Part of a small language model's weights.
Size: 8 layers, width 128, 6 heads of 32 (1 for keys and values).
Architecture: untied embeddings, normalized queries and keys, local attention windows, an embedding shortcut, learned residual scales, capped logits.
Training: 138M tokens, 8429 steps.
Each number is 128 + 24 x the weight over its row's rms, rounded and kept within 0 to 255. Layers, rows and columns count from 0. Numbers have three digits each. The size before them is the row's rms in percent of the matrix's.

# gate: layer 2 MLP gate, 320x128, rms 0.148, rows 231-265, columns 0-127
# up: layer 2 MLP up, 320x128, rms 0.157, rows 231-265, columns 0-127
# down: layer 2 MLP down (transposed), 320x128, rms 0.213, rows 231-265, columns 0-127
gate231 105:125097135155107129133159143137091114106150120102146136125156172189132091140133094154138117101140126137152124123109131121121143147126094122141126151088135115159130166095105121128136144156115142144114078121105182134173091133125088150135162112100098155135123176106096144132115105179080092149152102106121120114104091105141157165119128099146127147102147133172133092143161145148117163117101
up231 111:163145146121176148135121108110097160190173120159127142092104109161101135127170114110170089107117130135111122103146113133122170164130125125141138164096109160129124106132078121136113156107154149105106090098141120116140119143153132156115098137118112119120168164142122162119133105114138098127126057108113126080129133107137129109129149127140097130114111105124143197134156156098113131099092
down231 103:146144141139109118127131084134131096152091169158146152127137126096150144107178105147150095115141116158146111150145122099114131119114097163138130121124086138114088117125157129112108136088124136140145114103075148141120099129171098121095139118162151162132154152115172121088171146130176130127136131163139115154100154149107125120097107164151143110149112066182132109150122075123102114106140
gate232 093:133120100140157121137126137109149106096131139161138164110096119188124138120095107097090113112118150106144160123174113131152129089106109145182130168114074141162135115102106129132124150150107102149135112143089113122122123150161156088150164099080140143187130119134119071153142126100137103173126158109117107114164122161073135127124122153142123120099122166113104141096119125125115129123134
up232 083:141139165108123152167118138120060138109101129108174148161139106129129110114126134137097109115147183138135132113136163142142135119100108120151097134146112123187149105101163170140103141104110131105139138107139155140151158097099155119079127065129107142137161159137079128160133093122165135143151131091124158107112128076141146104098124128120131130116161118099081122130116150089144109143115
down232 099:100128187150129144090124125126123184144172141134109148114139114128131143166110128100112118128107161153127146126063104151123138158117156156134119143123116089136141104165160147188132065140100123147139122111129130139117114135145088137123079152141120160100084123128148119159107112155089110187109153103156102104131135129142113161110137132108100093116158096119114114121140151101130090154137
gate233 092:161125127121101149135132101169147101131146135186136145140171132167178110131116163147144125134161105136145086097131144121103153137113110130114114079160106124100136095166136137146098157090169091145159100120176108107126090131136080087130141102115109102129114126143118145067105127161131119108085132118115171141127150157126080145127105138122116164104125124108149107137126142097153112145117
up233 081:101093166144152142121130155155164117185085116099100162106112128139106138088158139097098116110108144125129123139109115155112133093124133135123135178153166133134162116071147130154113134113075143118114100141089116125132131143117134129116133154133094135142124100148125081158092163106116137107145109161130104106110131138088167090086157121103163096172138102131125127147185138132093131137136
down233 095:103166115115136113169134116115119092142140138128128145137141104119147137166110139163109111154133124121106106164180135092137132077145097113135116109142146085162146138143134149122114115149073113133175102154163121098119151140116157133120145100090090189159150128113073109109097156124103161114134117122117110134100129103111142136158102134124155129119141204152130103121100151103125105172147
gate234 097:162111123145143116122163122087129137061160123125170162161152137159128134135138136136139101134123160130136088162091115146159107102111095118113164112115115160151127106158130123119158138147099064136128110169187140094149107143118106128138163124115130174121102086110113163152137070141118139155119151091110106129114131117103145123115094113152125098113117104125156175099128104104135150122113
up234 102:166101104136099128108109128154099147066162159127139149170170119104123115117129089084098129146127121124101095155121126135110153102100132118130183149165112122144154119138135105095145129141130118146129109151130132132170123164134113118140095126104169153141137117096074131092143101110130140119151119108121094128154148105164171107155147106143151137166095082086130189149103114115142151136136
down234 103:112130123103155136141160137128156135143121124135085114135058128131165080112108120132125151123133158145148127121129075145096102113140168109112068090147164126121118107113151141062126127139123110137170104112169164117145148129100121169190168132139115101162146134118148132119097095134147121152128136140149079127135150107109151155150125089079125142142132134100118129165124136111101144109118
gate235 099:149113119137117145117197115098136112144083133116167145118122126123149140151162122103129077129138102086090140102139122114170126119155145102115128146084098111104095133108125124088126149133110178077112115146113119132103147115145102096112097132120119130153115125124142095173110134130160119171124117162111146095154147144114140157115173134169163165168146104185148114087120132120136154144113
up235 094:136103143128144142123095094137105071104140156138089181049114122112135141143119121135121120130117117137149159124123115125128134101121162104179130144135137127152141151149110167136111131149138124086092169087122156090087124167141115096127096138128116137092088163127117075168149129134147133156112083121127151097147173156136111129112089121162167146113117147163125153139123130109143151123136
down235 099:148137116147165105122120097126152074117112139141117125127139137117093161142125130138102185156115143124149118162127106093103117137111144078170129156106126125156134147166124175103143153143118087119120168110096162113123117104167112114115101170143084148090090148114112154168107138105166127142107110122126169109140090148148107127119110098088137166120166169150094157141145124109146124107112
gate236 104:133140136158157060113194097104125136151143163165125134126110149158139105140134097153142123103129143133171102115138125128119096135143124147095126125138120133151110142130127105127081137119124131095091082116134136106111123091095193147118134103114117154129125110086142158131141127106126114163160125100192158168176143094107164130136130159133091147127135150148117141095127086098136099146141
up236 103:111132142090086126123110168129128095105163109095147143115175111131128100107138138131098139099134152181085101167139136130123121165099118129084174152137133109084144087155122156117149122147127112101104164134139133135176118129153094159101194125143121108121138120109087132121156129096154140106143096140146121142125087132149121162159098124135142069110121114130152102143182137128122137129118
down236 106:107106135094101121160102130149125154149124139100136053119118130119110097129104108158130144133149143089101165117133142110121134128094115085140074116127141125126152079134127150162135131124112144141138091116132116169157116135158083138147131201111096124174141163107085166163154141163112143100155105124117152097139116111136113171103164100129158122122149120117122148108135174127109144118125
gate237 109:113112136144152107150119122117162115116113126147108139121138120135112097141133095110109135152137118132090151116133125102141159113138138136113149143100106083102118141169121119099156079114161147120093117132112097105136137136155167144106186127160098150173152166088142171153118127169124111115133142108112125123103165088184097108123176108122129130131092089166095102099153106156115161163169
up237 106:102094108117146117143128095132142153145124163101128100124085127082118137151112145188130154128088089115140135149175106110113106164113140119113150120194146125144139115124146097151101148084131131168158107144134154126106125162077155122139119152145135100129096098086125131137135135098162159110118076117134123132139108135140165148142139153163168111110173086138161108095104136118123118147108
down237 104:125130100170083114122140081096181153072153138155084106155119178106135128111116142171123145130123114122112137097108126165124158135098136080183147147115114151111138093129129150175098086142157154097111100121112116119130106125158104120098137148090130129166111132133157103111197132149141123116122094114123131148106152110160121132100160116130130146113151120134168122118147153103131132115138
gate238 094:144113136081138087115152108128159112127137135104137165135149092135122100102135130073122155142137121127149117138163113133140122142117122114101067105131138090137119130076140106097116119101103117100146160135173139113146124092140157140069175131098141133149164143186142167136162116170103159145127171152128107126131158093141121137124088120123124109117110112136174083103164134118159124128141
up238 100:067163136125132114115120139093140147178115118144123150153115112142099124132163114096086123140152116114143110187132105136151140117156121143165124132159137101123082094145109160100155066126140117120162082149112107151126124108134110104127114130148133100141129117083162159116129152167133137122130132129125085124114112108116069180141137113103159114120176139180150131100115147126083144122124
down238 100:098157128113140161122164143161084123112169106141148121120156128121112141155120119117135141132122142103131085117121102117131123105176129118109166135149121137147093098150113147108084064083133112149124092118157138131118160172142138106126133165165146133167135117175116207124137132182144155114112118118139103113114132084100082152111128125156138143111084119130163126131126099102135107140101
gate239 113:128124087122109139082132143108134108154142145140124088118122127160104142116141110132144149096139154154110107096189172112114092129133096154171088165129121162178135127160120142113130125134121128158153096135130084137114105114152136139124116136147128148118132112083136102168092118155093120135109087087120073139148134178123076149131110128146153111152093122138105114112162127129131181124166
up239 106:151120124115121135126146145119170099129116159139131134117099117176119127144128105142096128127173117123134160079158123116139119172174151118148120084169164120127182136135118077149130097139170127101150114109094123100126167138134118121157119113178083103088153122144120133099123131083088128131121117112188093101148114089143110118156123101128117102092159165136120135126102160131118158120132
down239 106:156089099124133115165157166143127089148110155143106136155177116119131142137070133097110101132116119126110141094129139112149113139129130119160104130125143105118160094134108123112072153100179149121127088129125151108148153126086119146153158156111148152119139167125134133114134130067170095161127091171164099105156101142152150111160140090164108135145106145103100116127091127141139126147107
gate240 112:117140122113127146133085140131125122126121127131131154099139126157154177142131139125122136116095098108127115091173110102135188130138128113129126129139097084138111162138149104088141109139112129059129127118121128107131114134156189124102175100132133118155201163158082122123088112135153109129125134111132076132102106152130119113152109132110104128149125118114095121172137104143201151145151
up240 108:122147123109129111144127112143149086162108135106118123157109129098137137122158154119113122120143105124101118138131116157146121150154158070139119089100095153132115110148149136125118139083133137145140112114115139124183137121104086157107129175092147156117155150114165118144106095104079159147113156081116080127145117144132131143117171137193161123143110103095148157148092140106084129113185
down240 098:169138121118115124148139091177171126132123122147122088116178177132155144119109109111178144149112160115084123100122101152101142141138128077137110175156122160144068098119117098131073107154144129160141101158125118107126166119132120065150121102126113112103110104079132110116171137093138176135140121122154165158152140125132107136104123148120105122144122123134152116130153130113137116127114
gate241 092:179110115129138096095106142113184132111147118109138134119113114116091165150132129099136127140106117123086131106121128095128135141125134139168152160091125163160146086129135196096126063181127112143161138063144138136150128155158163147124115156131076082164143144120116120112106100144107145112141124122126116124113151132129142120096134147139124114167118106114085165148120129112166149130120
up241 096:129120119163144136104104164149084126112119084119162143145067114113118147145115087141137120134112108128147113110144106175122131122109145121110148149107108154117140073142157146096139121117131140113125172120087134099135111192126156135104118131113092154201129131081137091174151167144135099131124182157131123111156105142125116114154135139127104154137149124109104095168109112145138150156118
down241 092:103123146120141136148149085127093145099164141165147126162089161086110164115118112170137120126129145093125090113094133133111108152138165098127119189118138142145092106141144150145112151130127134194163145145111094146167119101155086110097123150166103114122126084103169142113132134094112153130129142167131141123149125127153142099110105171128117143113153085084089115112125116132135107118145
gate242 102:124092102123208138120131135134124127188132132118154134123126096125106094118109135124183112097121105152139144131108175103105121153109125118125108137111185140142106131146107096085124124137063165089169156113200136150114147109121151124163149136142125118108132145121110161112121106169134106126137142138129109120093137146129091126128073081155133108129135107122141133111104155137117113159128
up242 100:109131099134195063132168110133151139122134098144149148158117110085158115100126162122142141107125117147122127126139102093120133143104144112092135166136111200153118101115172153088119119156154113125130139136156139132125114157129115141121089157103091137137175140133124108122139143122103113122182133136126125117091161152135082140142152154108120132146135084127127169076130111137101126078139
down242 095:111159138130104074123116129158109140110133166116114139127146164124128088126178132162143157107171101110092096183086106135105099156148132171156132103106161117132126145111129090116141129119123160139108106092080146169088134108099120131131128153109139119136135123121124112106195127142148105129099158139120113148102158142110128108116140162177133120147132124067156130132107096135136145097161
gate243 097:134106119114139142130140102111155106132109065124121139134148150143177110134104113117156142107154103125129120105187150101122112141128147143120111107115118131142133127120107168148101131176124165152120155089119081170126131089131070110125147141123080129115134174168117144107126082132143139113148117164179108140110126136109077106100112090124115161150135152147136120149126145166115157074096
up243 094:151135158106103120154147154126137140109147129126177094151184133158122117135137101125150120163131099111083140105129123103127148113165151142140100120185140158141152129142152096083184121148153105113184116133147146127144138124111153147116130142128125134102143166130091087091135090127127126115065113122116114126137169160147126132147091145093142138091112108095144122110066096108122112119146
down243 091:095110164090101149123067132166115121143102102171120136136185120118111106138154183157157127121163109101071099096130136118139140137175099162101171115110117079103106117114113082160131114135121099144152144141120116108146145127102151129146119122133158148145101146104149106142157110121080141133101152123149133154150162135139129137155078144159133126124109140103159134128089161122129109129123
gate244 112:092085124169147120142148152107134155157141110163106139100119147113148121156128146079085152132127125116105120124116117122154150112150146141126141098118106138103086097148130125143141110112169209115136135134107151146105138122146126095062139128150131142117153142172142138127108150117176116152118114147102129116127155141136094115133092075189101146100142100144118135148097086116164154103133
up244 102:150154136181085146148120124133113146100147139102118083141107128144141136153096133143136135131078128107102094137129150101121148119137110150147118103133113134095148115149084136149148141180135131120134090129123148088124146128111080132121173127121152107145116150049164093140102099117100137115178139146099180150088146118144152118137119127153156164126122122115141169167074145127103131115129
down244 100:153122145094107147107144118181161159153136144099151145130113100123115166104103109183158106106138131114128103155139164086134135122153136163134140116116159100107170141106123119089099113135117117112132115136134168125156124071108125144131184104146091106132116129086143119139136103110132138105151125114145152180167086139092165121117138174114167138139087168133119100108108102111103112128145
gate245 096:158108135094147122128157087157122094087117141155130140147099148111127123093116144145169106132179128080112114112117148134160112141109126162146127135086132115145147077137136128089089090141101134112139151143128100116146099109117153125157111154104151143130137121101129128116115148093151093073126128141141144135116136163126074097149141158146105110139132139106166121190129099128200156120152
up245 103:108107173140119110123143173145154127097126158122132116138142118136113152112139154133137172132108100154132120094109124100130129132069101184093144167154166106104128116117147124146143129125100106081156135133096126184140126160113089124178131155147096135158108109174129142130087124144071078132102108141143104118124142113133120140149118093185087135122121129135119131113110107122160144088137
down245 101:110125118130094114103157115128134114111143068128104110145127116152097131121126149139098115093082132155160136107177143106135111137144151116145085145125128164119175138129146094141134122099080140114139166103161157130125151127123133116165137158141113133115126180161139120082149130110106078174121090098132106116143075122149207108159112140175118151121124142092128123110131147123134142138143
gate246 090:148166151127109160119118102146136146153172124117102119140192126087149144132125152198147101117085128117107150166101083168111112158114088116067168138106179114098098139123128112124109102132120131132140135117145160115120108102124174105143119142134122131146138151122111124150135143116125126102075137139153117115108127146146126091087144080163115120101131138123105117130181123126159156138141
up246 097:140119159116135085157140124116067124142108128120141168099150108134122166095150107100091144152129131173139140121147097127161147119172162126154085154130101138119093168095155128153065162152120124132101102128101162120114144124155114101133123138169129118136107141080143144139132118113143110137163152140148135100123117117155144211116108127112107093115105129137132127134091158174126111132107
down246 094:144126159107086126097094114114146135124113125127146125150107118124130135122143111129114154133129125162130095138148066140187162151199090119120102132122132113132061149100169146116119101121128118142165120101123155121126121119110152089127155131115131160104147142108111131096094132165114118166093148162158107122131155116118103160111131143148112087077143159099164138156146172153153119139094
gate247 104:107135126115103107103092152088154170173103154162139123097125115110143112096124137156094095107150120144193124147132160095129147170167094116119123135111090153084130128077141155120177136165137121116141121151136135115102138123100129177148109143133142137126136117129134137135175118156105118125142102110117120146144153109151104151153115098054132121145130129145132109118121146111141059119156
up247 105:134109173104134119178115131126100102143105136135095097133117134158084153117135119116117159161146107119135116119123120114149113137122064123175138131124124128105110171179133108078099096103123102156128123150185086142125158131148105110113152095103151110112120125127140150137131144123143079145117158156125141145106085105129116127093131114154136099170140094159155135182116128158087147171123
down247 100:151114156113119143176119104189131060149090117110136145165156141152117155151106131112099120148134133123064112129135103158150072117133139145133158115128131116179119141143130149142128093142089102148080100126112097163157151150141132108101125115128131110091132081108122138156148125157132115101085130126120138124112148147114154124158134142175090136137139128125157157149076106110140150148111
gate248 099:145168116170107124085100072158132120107147120126137122131123123109089137111191123157127129117174146133131111140136161125124141112121170105133140088119100113106111131108174171124115090163166145140096087165128111152099122135139103135139104143116148129110114100097153077154135120102145129166169143128129136148125105129171118135119137108094128136205096131133095126148110097141147097129136
up248 110:127134157123117124133092120085096111133160149167093108113123097084119138155155133139132137093172129130145093112112135130112104124121120163168107147118118118108111120121167087183093115152142149082128172135127126127160103147105141153112098125109160145131184105110142098162140152150146141105112144125087177181125132117121115115136123156102123117130109167153143111078132152133075095131107
down248 101:107151166150138175163116159131072109136109131105119146118177096152126113175105151138129116113130152099127123099132091109124123149088113194147130123135114108078115147107156056156153112077096120100121144137141157138110142085120154149126125107113152151120137126113146159129107130143088138138120157129152108138115131160148140088073146155120164145153159127115122110112121121103120138121152
gate249 115:119109148131098103113139118137140171138120135123158097110112142159106102147127109089155136098126106160115103086146094147127142111168124091096160126129099119116147131150160170101147098161131161091106142152167086114093096109144134123165121122115145133152118185152104125078133115111103103123144114147131085105129152183123110095149126147112187123157108115181136099141148115133133154135125
up249 108:098129128096117113119096095161131143154140138141132102125081096177089148121142132138142126127105155120103128113145131152144157148122096104134167144147130142126156160112136112144111122115114139131128103082170130097166130096147133089146137096151135135153116159102132110142139117194145151148168137152170142099084137118095108099105102120077098109170143119192088132123092096149117117127121
down249 096:114127107130152125124114114146092085118134138071146141114139086104154134136153149133084084108094119107165117150111153139112146126112100110132112155119173163125141151125120134118124120113018133147107143127081156135152107122124115150136146131145123115193130163127168180136130138153146117128128120126129170145111119100150163145149115132143128126147102080161106167119104114145121119126133
gate250 111:157121123120120165117098110120151107116137109120100145099178165142093171146132061129125160108126118110124093089126139136107104141101148117168104131156146084150061120130168147126113099161131119118168121096118132128135150122143105102114148111164150160153141083150106136124132155148115110141171159093159123106117155088113116162156099165142152145123151119123150115121141134105098116166108
up250 104:084060149143124114114129118168100142102134106135119111130133164134087177141153143137174114123152126115123139109105138104117161136127141138070086125176159110095083137106124161147106153156125179120108119118139127112130105108137149117125100128149110146158115142180155118142107094130162110095137117094166095164124140122118158143115088158135129153091130138116160151145088113113108135135099
down250 102:133136146163080141114129160106111144087103149151148168162099106115113120133126138101179133142149105166153140120111162131107139098133129137145094153132129136160170167121102124118109132130085152126106142112182153132113118085086090146148156155127141133110098158149152076129083140118106087163094117125121099127140120147105138137160163126073141136089106146150132107127114101160120153130104
gate251 098:153091110150093146161117124100120171103130112139147123126192144171189109136126124163137120118096111154147147136124142115114125162122095119106107097130155140126140103114148141144143099110110133086130132149123104136166136107149136079137145134132126109181112168098146098144148095139139141136083125108133077134143158122097160097128125134146102100163120084119098179129101092110166156116128
up251 092:121121100135117142082121095125143153151116132095150122117130160156168136130160130183136098127141131162116136157182132125136089161126142121122098130100113126174102143101144104180108108092109077077142106107102151138143147132155091091122114112092133082145100091123118108159130105107123193124135133153088120130140158120111137146110172115113130126105111138148137147125131137152168105153153
down251 096:142102150134105160132098137095143191104069111122138154108149128168177121137133140160128166130093106144107127133136131097146109151090126124149130108124139131114110108118133147115107094150119097139126100110102122119171121175120114071152114123134120105143128117115163122177112131185124107142124170085143105120125110136115160121129122157125133140129125075132138156100102115123206161117156
gate252 087:143134091124127093112139125094111097172119144132109164141140157125095141111148110120082119138121100111110180127123115143148174115141107088145133116112102146123120124112104131102128166101171118094151095105188159168183156103138126099148105124147138065127161133121157128151102131131113101064127139111159128147119126118177120124121130138112162140162120101132122106162106138119146120106091
up252 084:133114144106172114123115138102113145143115118130157147137107129121140120119111112148141139133085146143132109117097089104166106138105117125107139105140158097094160093171083149106132142128137116169162119137115160166169149092133158159103179121104084164153130134121156125132108128090172140133152127144109150095095157139068107115115082117145168136126131121112159150142106137124068135088139
down252 090:147121087143116072157145169126092120103135144091143125103107097077130138170146150121103103096191177127188109104119169148133129128097119140145131110114100150111181099121134127152133121125098100165132179128143107113132109114111087159149137129115123154137132124134162155146164139108149119114164090121136140159120134150102114158123136075120149097102115152118140106140124113107111115144121
gate253 097:134104106134133139184159158094126138094125118120175107143119133109122118153165094126102102123106134126160131129151104106155142102154177101120124095184113126115136166140168135138142158125125171112125078114127142091119160100144143096131109128082145167186136133138119137160128088103104140095086108093088111128183140133146121156139130126145141154130124109118142106143091100120109115100104
up253 101:109152114138079089115142121193074161099146102125146144155155179167150124099097130150176112114116140156095143151144119105100167136166142148107126113132116145083128120151147139096073098131132148089135136128118106129097130142166108165118146127139132105159129123148109103113109119131087147110120141106104132157112144101161117094080126155101126101158141123125107135157102150127131130116166
down253 097:112102154123117147134129104133153098161154192153117132164181156119094137117174143134198158137151143142091196160104114134127165148124124094166140106134123133149122117133110171144119098113123133102101099141074117139168107116126094113119089090126123172100123108118124147161124146083129128103149115113107124139119111153135090151142155125134080117119120117117125123115106131131142122120100
gate254 106:122122164103148139091098076082173123163128113147116113130127115155090096124139146099115047149133158129085161134139106166112134109149187084097120123127128125149137109105168103137181128106097122128100125120125115140131124124133119160144116116131111122111169135108124134142157138161144090151119114163138116146107099105095102111105140092172134106117144145137111132123158127131154168120170
up254 114:140130113125121099122125134133140137164211149162106144124147096101176116148114120131091140096128109129140122132113147130102133137137158116134139140126111127133124127107083133125139105151106152148117103118137120150151168110124065166119135129068147115126108134152149089173100146114103091157106071157168120161128128121126121127124127092079173192121146108117124109154146083128127128105137
down254 111:144119099086167134117121128173157138153151126134121124129152125114134107091164142139091123142126117144123145144143154131092126180145179120162113125099135169164108166091086125141157100126116128146160131154085103101141098148154166135109128071131166165128124161134115076163093101121111091155118087126160131132119134142150082086108097120107125148119118109100127107114142113134109136124150
gate255 100:119045104157128075109115082166127122131128118135144163129124098122125075146127076134113161142116093129153146093172130103159132143130132140111142141132140109133112157115107085139162170104165156183130145165148134118156086135131122117124138153096101108125144144114146152130127093166108111099082125135133115180135132130154131134110099104123167111125142126099123126129115173149134112117123
up255 101:111076091147116148134140092134109150120130126105159125105116155101152105177107096138096114115132114104164098128124136136119125097154117150163138117134090119191135091164096143179170134106138136153140140107114132068172128133115119135121111096141131115127122126126113132149163132152078124108130162137106139123165132079125165145125130088133151076159102171130113132153145168129114102120142
down255 103:140091114136120183100126138137125093152143136144139121117092161123109117156112156105129124148143129094146157120128154151133131194124133124115081117152126145118138135091087130105132130112152111103104134114127101115152127161121095183146149107166114125118164147096153161174104186117105145150163141116081120116163126124111122104099103103131110093065171116142105155170126126128098138128130
gate256 094:114111121096127130140120162114140096105147139169133135102143129097153090119158111122124114152142154108135106158115119131127124075123098190136174087127128132155121149127123144104142123111122145130167082125145095117139115082152057127099110079124117175107110135139105105128143161124154152150159134103120121115148136128142135142156192127170143164139144119124138198109127139113106152157113
up256 094:115117123090150133144133144098104157157174143099146154112133139118110153153116175094147118121114131169069100108100109107089090116115120069175142144140086112107133163153117141155141136136133158116110142117136146148180137086123163142147148130086106114138071128128122112129148150155108140137125086170127111073161113131105147122173157140140151131104091101138116130123142133117118147122122
down256 095:140134123121124160140156116173126106110109095136178152136114156112114131136133137172047145140097141139144091090167108138116156157098119173098097122121117078143137080141141118099117122121131094141109101139170148117086146146120153147157118140146172099108112105130163125102124093144135116136096145152109125162109140144168130095105069130118153155133132152133142101113159146127139132124103
gate257 103:168138098123126114119124072171119122174151121139144144137137129062163091101123142158150140079118109166135128148139114115154143163161134146121084117159125086116151145126113137165105145137138139126124117147132088142137117117116114134110095141145057105132097132145106110135150081185173093120151130119108107140150105122092098167146134098102151114094158162137121128132145120150122117125128
up257 109:152140129121103128090094117096110162151176122155098155133114133119086163140120125156108129101119142110056113137155072192107065130159146140151088100148091137109127119122132102118127127091122115099109135136142147147115094130135135130082153161109113126134115152161137125102131181090144149111121105114132145141125126121162122148148154139097127151162148156167136143141148152150122107112156
down257 091:123124133146103102075145147088111156123158141162084167131116144138109160130147134143129121125156085169082121156172160120130115121164127129114058128142116140113108147133138154119094127144092125169140150119141132149159075131089086145136141117165135134197158136137147114103123167151126117094152111117111124119112124103160173130131116132138115093129100117115097126125127174122134102108096
gate258 092:137168121161117138140179134122116120168136111140134133141120125118168117119158148147152092118109078098138104120175077148117140081117150115143148128133107101131173084090129174105136145149103103114112108094146133102169143135086120114139155132119151106109125131098124143125115196119125158102091110127124124171101161132157113138117115118145119159112120085106149129181104115156154097140150
up258 085:130160110158112173126119147107138170137115090165121140147118131163147125111083118137124088155117130093172103150181100140092134058115118104139148157138098112149148112119124164123112113146099105101105180130142154104131153126107135139124119129066171098106159133127096107104132152106116147115102138143139094148092146137151118143108133115147155091140113119130130158172113134143141075129121
down258 102:139155127165098160145145151137095106108085149168124156099112148148157114126115144087152133126158131124109082090136125164135089103092150134102159126133112120153127132138104178188086138128092096124107132109109150127114136172092113117086085094132118110096121124120149113154147138163134124130120101174135125154127157147179139109108140141146167105097139112152135083116102136161138138109124
gate259 097:150078134074174103134132107103122155136167120129117107127115132135141168153105154131085158088155158123190134104139131094143107117140121112080124145135119113161109118130116115100156110183126118116117151114134108124100106140150153131140137135123145168101103106136149121135106151123143141172104128103088114091143160175154097159129157143107168169111127128117178095104114122156142123162129
up259 088:122103071090160096139148134127132149128140155128127113147146151158088171122111140124127129117163111134102095107165121112147111164144115086099144134132166168137077091087141137140146130153151092121115120140112173123112130146144130102143124138139125163129118118159126150125139119112127083126096109135135137113168117193144107163095121133099140190157102162116154119106135066116119130133090
down259 093:089128096133137093143131149131118183112117130129122130082056150126155105167135141124098150133130181091115132093135121097115103175153138132120128091119136103143167145162117124115124153114098098120093138120150120104130113126129133141142129161102099103156145122165125119113103116107136145178135131138096178153168141144101124126129137096059152134114142143157116124086127138184148154131123
gate260 096:157140119144090133148146140086149106173107138124110126182157123135162149128119141115155093126084092104167121153139122104114162148136122117065105115149147114097154166144143113112135138192100141101122102121129125084133109126138137106129118123090134122144182137138161163102155157157134129154117132116149067099114156117135117129100155095125147108109114132102173135130111083162142110131128
up260 101:118075141165190101157128127144163095112119118127113154139140152144100149124108139152126148124135146120145136147125128135154159134128146117170145128160187142088096130153103130148083147094128107129106136128138133106132118140133155124156124111165097162127138125118114092098142078056127091088106131122143130131139143163167090193135118099093124116091142120124098100148122115119142097110131
down260 099:087139124153110101148127134138116081165122116126098135125090155138142113094097111144146121162130113107130098133124124106200152098142146173127136097143156108154091162165121161124077140143121146124081131141135141123163100176115142137132137114136112136144158106124061097160133138125107124115147092114145126128097113117161152123124161093109136154112127181098135118162119167140166135100106
gate261 093:148162149133143134109134099158116129086109127108134119125165110145116128105121103189115133110145105143125148086080138101112103139140115137165133102107102133103083146098093129078109097119137111150139107137125129131143151134157105098084118101131130135165161199135123144108176119115136108131098163144141104153150119134147128102147152108163103136164120127126109203132127138173128140173127
up261 095:118164143159155112116159104108114163138116120117118103122138114118157132137150129112159127149060116150135128180118118120092117135152148115148103083134135070107109128127143116112158111154117111157150128138146085148107130147155143145160166158092100105102130172162120120098122087134093141141149147138140125125140183104155105121166152117140134107179122141088094112118096117140134068159132
down261 089:116132157107144120125079099136131133121101120143158126159151093117089119152155108176120137120186118080148159078153113136162122132122104165124149119126150107134071160109073113092118135097117140119140132108104110104134135149106094154147140113178163129153162160153102149128131139127116108129118133119156131162116071148136132115171138140120130142153113123139138176099074104144115142143113
gate262 104:118146160151150115117112147083128107111136110085164102090130122092131132153133119110098125158155133158126156172111102134094087154132134156110089125155111132107129077136120111153174135120152124138127153127119146165101110092139192128147093089103143134073133112107122133138158145101168141090166153138132111083106147094133148120107136077149121122118104124133167100124163140141142149132149
up262 099:176117117107129112165130154131147129151144165116140067109141189128084109149163116147103155150100141124143134152193174137114096137117128138117111160170116136160146157134131138137101115164130130142133088122115153132082102108152152151085167119122113072131162136106143092103090164107096120099133137096102114114132138118141104111097115112118137135137112130117105134160134130102126130089161
down262 101:136131135128107105134136078123140133140144163144107104162123160143146193154113147089170128134160109120123119127141150130090149115104131120119064088135129143149094177119130162114111117147083125159108128127117077133147126156155113108079127141100125121116133197079126076120141144133108095127131146161109119124158141122096138136109099084118149114129135121161145170143137149134141150110162
gate263 106:135157165158105137099120102100158141136143094161113138134098122139137144130102122110151135075090142109076113132116087114134171177102141121139154104142152132123149152145151078147124108120117149106135076145122153143116137137121143158142151105118129060132114136119130119125146107128100152101084180112065109143124121166137172122128129109165133110116152177118161142105134125147151104095123
up263 107:091134137121133128124128108116089118131138131129086166092126154138130136159118134137146138140139120129155124119132125118084109097077113143122115155110115125139093165076075147179158150116108112149134154090089106140128117144084134130120118152142128131150120144130076125138072113155087133135169149133164145135153180133057114115138134115146156146168078136128115144145144144090142145130164
down263 102:140106099122144140152160120100123098152102127109165176099159095103156143172092116115116160152139142104116129127110118128113101117139134117137110093123129088119109103118111147099105117142137102178155118146146130151138160166083155164132150137146137180134158108109073132122096114173120165117152152134115120134156115160090131158126112127122108146146111141126064112153129090102167101164108
gate264 083:130134112096157140142164161096141133147151101116125179107184129110135121089110123130126086171108141130124078111101152115134114116138105126147102115098154125152122102175152156155062117117126120138137132131095090147120143113148118115139144110145106116102116141102080121088142144142145144112175183120103137157127134145105143141140073132120154130125172099153130134128162112099149070116123
up264 086:175126160114142123129138101098098122095099138097115130126129134116148090173143108134120128110152128145159127120180118120130179150154171189121109106132116118142131146056095128093138112137132136129086150128144141132141139123134173091111114139105168130126135074124114184163130100108135152116093082138140115100163096077130130109139151152114132136127110143119137131127129124152093142156175
down264 087:126100139087155123134148085157149097157119174141100105146153110083118138175105097148100101133161093115095151122122123145143158092120133143152113108105139092149148141128120155151145131152117084125123137140156120083119116101090173133139125109153164145126139125130117131114098113111125138105117086135095138124151146106141166070090187115159133158144112171129113144114130123135117132189144
gate265 095:134165114124125126134127167128125094132131142138160141144109139100113103178115094096059097099091088151109111124141133085110099130127148147135114109118114151147131162135089119097141162144101090159127117158162091159149108111117157130196157117151138114093141140164123160131136120128144142167105126078178135131138138120144168147174112108111107094145140122158120127118147131106132122140092
up265 097:159106087134152171116134142126141120125163130166146133113141176099117141127121122122135156121103096128112138089138147149107103137143104114161150178168124171135130153102101120123129148121137125131128137118114088136136135099086099153098141127128140200077130120125081145087158129115130102139131130129129090104121113119118187134091148094123086119089155118177095150159137115135156168126101
down265 101:112150167120110097154099113139094165105087151119129147116111138115107098188167151157107130126130146116121131147103095111147137121140108142145123147116135136122156112154180114066110110118093096130114162102116099136154118125123181134170086130116151115149122118136170160127130146163146133132132167131145142120104146131138102094161150124085181106107151076089121124133148103137141114129081